From a checkpoint of a small transformer trained on Wikipedia.
Architecture: RMSNorm before each block, rotary positions, no biases in attention or MLP, untied embeddings, paired heads, exclusive self-attention, value residuals, an embedding shortcut.
Training: a variant of Adam for these matrices, 113M tokens, 13794 steps.
Each number is 128 + 32 x the weight over its row's rms, rounded and kept within 0 to 255. Layers, rows and columns count from 0. Numbers have three digits each. The size before them is the row's rms in percent of the matrix's.

# layer 7 MLP up, 768x192, rms 0.114, rows 688-767, columns 128-191
096:140144072103121160142107187124152150107098108106126076141118153178156116099102084078138200116056142061122151154129120182182129044172110095189088106097144121145158209092170150143117085102172136
090:147145154179109148188052179098109143123155127136170181186150130089158114132102129128057094123155148116099099183148100183141121125147134088174124116159105155135134185090100142136167080152158141
113:112158111128122139137147156138145155118103118110072163170126143114173150138111162151140134128130166141109133158130139128118138067180105139059139167164215121096158130153119160097136157118133104
094:113074147109099135144101151177152195150079145129088152099138155138105086109157168123130112179113149160118157135145051196117125147154113148154097162107190109150105151113140132091071095109057096
102:164178019049144125127107088168116118112173136128101102138139063150123158156110114101166124118147120142055116122139130132119146098128133130102146159153142148088083185143172072110138173098152107
093:115168079093127066133218097169151106168186120085165116071079193116145105171152152138135140112131111080131138106107141119133100155117086101105126111172170140149159065126119158120125120179092121
091:147076137133103102074168113117165145106095149124085129113117093129142083131113088128128135115132135114096115099129124120111174082091160156144136142104122101174167140086087100143181117092150129
096:104179101154123078066098162144071145087131143110124097121107192143119133140122155091117164128104118107115124159124132249087092137144149164135096118155128139114150114047179120112055099091152124
100:165190093083162097067161125126152097133129124135097116106134154105136100169115158137190173180119093098159094141102119150131126167098158169165087123187180111138150095105168165208130134149162120
102:130110081124139138130129122141107140103171128097153185139139160076135134162124076164097118099133190179103108140121107190099113062194154073148104134170163145102140122079151165160175172080117111
088:153186154117070069094123158136142214076124168124129146117154073115104130161078081115164155099144097147133111136112092074153171107126151116161089070094133129134132059122148150186165140093168135
120:098124047069141166140108152200177147144132143104159174146116140091116107113110096122109130134073157144111121157147056180157075089109172074151104127169213136165148078117159145141127069077143146
101:134111137112121178098153166138119121126156121133118099114088145154106161120061124107146125100180097159159131144149088134122143095098149100227113101112113088183112161107194119131140115136099119
101:126111118133049113116109130120118119118138151143093113122115155139149128115069093104129071119090098160109162105149129093109182112145106154177137114152083067121076219076128143121122190157096062
107:114078162080139176113117127144107109162132131133079120207100174094128105127040174116097140129124108125136067186104102134156160112141114043188109114140133087091109156157155076130129068091153151
088:114183169145156111106062113078079130185130162134116147140123128154084119151114168195124160119146128067206110179106149136162090132176176131198099110082110113124153102104094125100127135157153126
103:123117150118071104126119099152200125121122153129118088151108124137204097165088116115088158170091124097128071122165193136125091114165108119071149118123169130144080114119107113110126160065173117
089:117103079082140143130084172131177161134142133100084054087151106188157101158112069119137129130105118150078087150062160138068195129167152154082177111134111048190153132125107168107170171069181139
094:216093108138087121079058112159145152139205137086130111118156123170120141120120151173181147151124099099114079199130155209111102141106174085142109069102100108112120178046064188112092169145193122
097:120104044154128182133127069118151100126195141081113147156166067171098137121089130139083168104135133130134102111172121168103172102138084133097119098150130154120118181146155102155136099134176078
104:103156066111163163152128145229140130121119158143181171111141111128133112157127135087184138120085184165146153132129059166131063104159132116116086150152184111136139090071124177152116125110104116
100:185093088137095122118122128076136137167149146142109108098127100155164133127167121111107156116140136155092097084153161149107098130136098088126109150130198073155128114174090143105168116057141133
104:122077169065089166137137124140133150162101190155095104204148146146182125141112100167132160146163094098156157141071138135163159072154112185176080135087103126133110173114112120165156115118096127
116:157156148112126172067152155139143090162149105139110121131088148103156072147091105096141141120117173180080172154131130172186141053153150135189098128158200086160169146084196083127166067148172091
095:153076151122139158123128060107117151118119097159115088133108178167143125182130194114119138160112163131206095159175091123130116027098192097147164080158076084195103170110162117117116176110089195
088:185101114147159118128093110133119157154067173131108123164119075135131104106099163061159096118093161111137121159126124154170143093109090146127117127188124127156126127150156127136196144131138134
099:072144180153096150140119110133087132101145141174134112063080167145180078174101110145187122111115079072151128138088076085075116065095092113127075094118140138099162114144143120126119100149123106
091:123089058124152145152092116127100067171066166078123098118139142129087112205112117109132131158071128155166124135147188147069150099188126185086146138130107143147145119146172135181087095170127112
117:105113134093152230081090127114163145141081177131068129134096169120162075105097153149131107123123203155145096140146147157106138085169149116177139104081107109099121155139139149142133116094178122
091:086167108176148098158092116096116066120133138124149152185051170131118110118107149145115169135105050071126099146147157080101134135185106136074072131144168112056109095115131130183128078114099137
084:120149148106157122147114160148136108133081110155116102113129135105127144121147111090112170069149118080149158166118162145101123119135180157210148087162154128118144142109112150151131100177187081
097:147182106124111149108118105109089137137131161097102128086174106133129142133130165140115072172136154175112176148137130122104086172102068064170151167100106108141147165124106091140040129147114143
103:114169083090111159117164136141124095112079102152163127117114133131125141114105172106118132065165113100073153140130107067130146092145109157154132139157139133139153117200131121142108073113076135
102:102145073153135146140099101088127101137094082149127098104113224092161102162142143078143174121112089129126125116124149133169121105159080203166084086176154137167147118103115151189126157151125113
089:101155067122146190136112170120130122156129109189074168134136133155151153104119081174111143114163135104121109153117211165119105120123090090139089135120148119157110185157140133044137129101166171
091:121102119096114132082128094204161200125109161137090100117140098116119124147073160135154120076192105152081141148158090121113163144125168126124138117083123067098110127107135114107121123110051127
100:157153123175128156139074196103136121136095113135144095108130175114174114163138085106150166093144082113139125113146119163157089087145095136123142088214151103178131111118118131103119036117130100
097:091147081166150174135073164107105121147094144104126082108130169173133086088143114131124110131118099095132128188119084133165170068097085110200140104164137154155169165166110169154098083170129097
076:188092128097168103135109164171091076202130150076134118133096147199108130147106124129130066088179124119170149143079111168088110124127128109109106135149132101160070093115105112142147130147112083
115:157151102116109171122088095136183085147140118113065139131116164110127098133099177063140117155072129130087135106153129137127148122155151118151119142107179100192118127050199166142116106159178102
110:129158124144051170097123187186116193171158158131076137077113197137161090138127174204122156129090154139137092123080144068183141112119115167129110111148100118123106143125129122038127169145136154
102:075193091074101174142169133104106146139113105075130072106109122155137153134053140082157089148134127146079145112154149137185098122097098105156144126186145107153164097150090096155129119134138169
100:179141146070133113099116152159132088114167092135081117146097133129155123195103148117157144122116162136167068092119078074109131153128106152087145060128139122178091112133150163190037076094116135
099:110088162152184107136106097110113166160130105133159099127064146109141164116064152107084098132143100126133091186165142141071163111131092146140141107103091124121079115185190085135119114109151099
095:096093118132067153147119083099147139104138097092117090099141148121092166114120066158153120107137147133197139105119077168110107117126105112156103126152177129130153141133161123144123079097146111
084:124123122152163159148082211110187089166093112149166117100107112179098108097106099078146099133136127146155122165109179113144144184078150140124096168121126123182091144128136168135087129152083054
104:093136132198146110104124102094136112163122144128090138115063172128147072130068116166119114147129070131136098167091216108096135160101092131099137170140162101114154123139141137133099158113171060
098:050092103122118178136144153134149173141189166107138065083100175098103103162094172157122079140069105141113104197130072177161100137179128125166128083154132122140147115117099112113155079090154134
091:150149162094122129154081116164165108080141131123099143121129121150136052114096125135172088124145148180105167181113093163121126123108118104162159067125154083156139168092059200157106146097186131
106:102122169152117155113110113145170129103129155060138112117115157112179115123148150160180043140118108165095020145199116106095168118139123126070138107113102087160143143154152114179111162131070102
133:136145076043132210127132164142138114125079076077135088169139138111196168143108132124107128122084085137118029142138079116102143113130115111106095123147149115114102131134133152168073114106123112
111:109117127113152115121132115112151078188159123118073132144167180127204132109091082129121136150116141114114090138154178120118208051137137132086099102143158124122099173079179133149129130166087100
103:119133121147124105125084123110148116100110149095171156183091135153119054153101093124126115112127129156170089171126094162099159102071146093196132107133150112166080136154153188122071085130088142
097:085120117107110125091102101151110144133137185146064123147174073171155145143125148141136142152080170108146165132112128102125190101157094077134153096113109155121136132157139138117141187110200137
091:160117119153097141117152119115135113097115146152194105107069141126137072134092132136147123167089152139146074145127043142094086100104157152188115135116132113106114189156150180099119204182117129
086:160119128143129170135123181113099100137161139059110213102096178114150113145148092159152146085169165151136139136115112201120121074150054108137152160135133109136147093119129115118131077124135112
103:065146114122096161137136136129057080175086129094096101114155109135174123115104139148126155063151163140110138151107105137139045139153044112178135138140132141117128135125089110120049095112107116
088:113119153176167109100052124081073149109136120108165084099141150136097119166088113165086157112141109157120102155144151208133177132112104148164149058127129154133076135162133114174132122119163103
103:133108113105144149055103116186152125129153144207073098085150140120155120137067104138170101102095123153146117227145167195167163092120162090162108114122126148122090168068121136154157122103219134
090:164176172095133113142105149113146135083148144174130092142094137162149118191043107158169136130067062062211097155081068093092049121105123128129089132117151111143052151124164164130120175171091093
089:128139130091140102125155130142092113150148152099164136098118112184165137166100152137141201090142109101135136116069147114132101152109130146168104142136141157184153068111059081133106137103221126
083:139162148141124124116133197115156084210137157100126109106107193119117110134076128154073160110155113114067128115084075164102169161228145200127121104151118101162149095161052191117162092099128124
098:016124077115039109077099179192166157111141152072097124148119159107120158130135119089122127130072149197091140104147114180083116139116099114172151135146117162095103124099195116112145102117157096
090:178133079086162093196102146147107132115143158145156132118147178056131113147154163139085105112103077134180117108148053155168077081108151063108134155164145117105161140119112090138155105155128153
091:090082115111185109129110093151043197108124104074160165123088128220153157130143165082134090132099135076097153168112137182116134169132068124110063138144119124120086168083112139110112151129197106
088:141146146160096201122103150098116131169136150059136129125093193210120123186114131111084165094092140064129118136131172155047098133179087173194119110118119136155134127091116175106132118130101114
091:069161129183115146136115152157158129091168141160128101199141114111139161142096080102093112133106182146174156093094112138112095140143168151074137113173184060119127125161215130098134131134146079
101:087136093135084141063121178132117139123097128097103086112133133154067157151120145110134179166135109123091112100160147128152092197097080130039090161190120115153126124136114110131125174160099144
086:092129107147162105141122091163140090165180101102070170147093145162154131186127161133161179176097154132153116128110112123137079131128097132159146128163115087104104142132145096180129138085134073
086:106111113185159164132134148131138137094131142145114106182142117179110098137112066109096114144078141189148114126139117119181154138180056160081120117175103132154109130176154136166089155090137119
101:188118109088150118163135121115127121177164191146049149164104157124171040102120146098112143173128109086184095163156144169108110152166109163205138140152144089129069081144137212141147140073123102
100:131075104101098102181148148176202168120105127170113053102107124124181073136065123180171078156110116056091130142143139139157075128144149095110115119172156117170132124098084171090129148094143105
087:139144127082153150153174049095093100136082156091136117188120108180117076163131108124212122074157111129148091118134122113096134114138130133162096175115170131131172143118121136108132163192126150
099:074108181126121107101045162122124106121112147119113085113106125097098115151097091117158163087158153150198143182130093159111171133066197164214094141163176150134080111138168115142190094156104132
101:126126145112117104140116093112097118136134132139103154132112098161160117102112156116169073099185122120127111115151127132064118168091090075148136145074143162078173110112093173142105136105150073
092:122160135156114122117183148149005097170161107163098105098090122100134120051126126161135068137098112165131136070095159062156110129104128161136095147190149140148148100108182086122128202130054089
099:146123089092066124130166110159134165117095146157177122139106167179099099131137145142092138110184144102151165127116140109111178084139125126118164149114155143131158122089106144071078123105134163
101:171102105122131099157164111082122088151091091098141042088125119122115101157102111111127103141077111114153125053074191142129130121096058177132118150089127109103129158117100109129089119092174129
095:105140170077113132117183150146123139139105125089131161167180115169153115099118152136129146195084163111166125107117091126154147147080134130188117141180137122093116147143151114217125131100122168
078:144091137172113106147126135129140120139058126163095111113125128162162129123149145140184070130141167129198120151126183146147114142133068126116108137128099137181055132194145108088102129094085139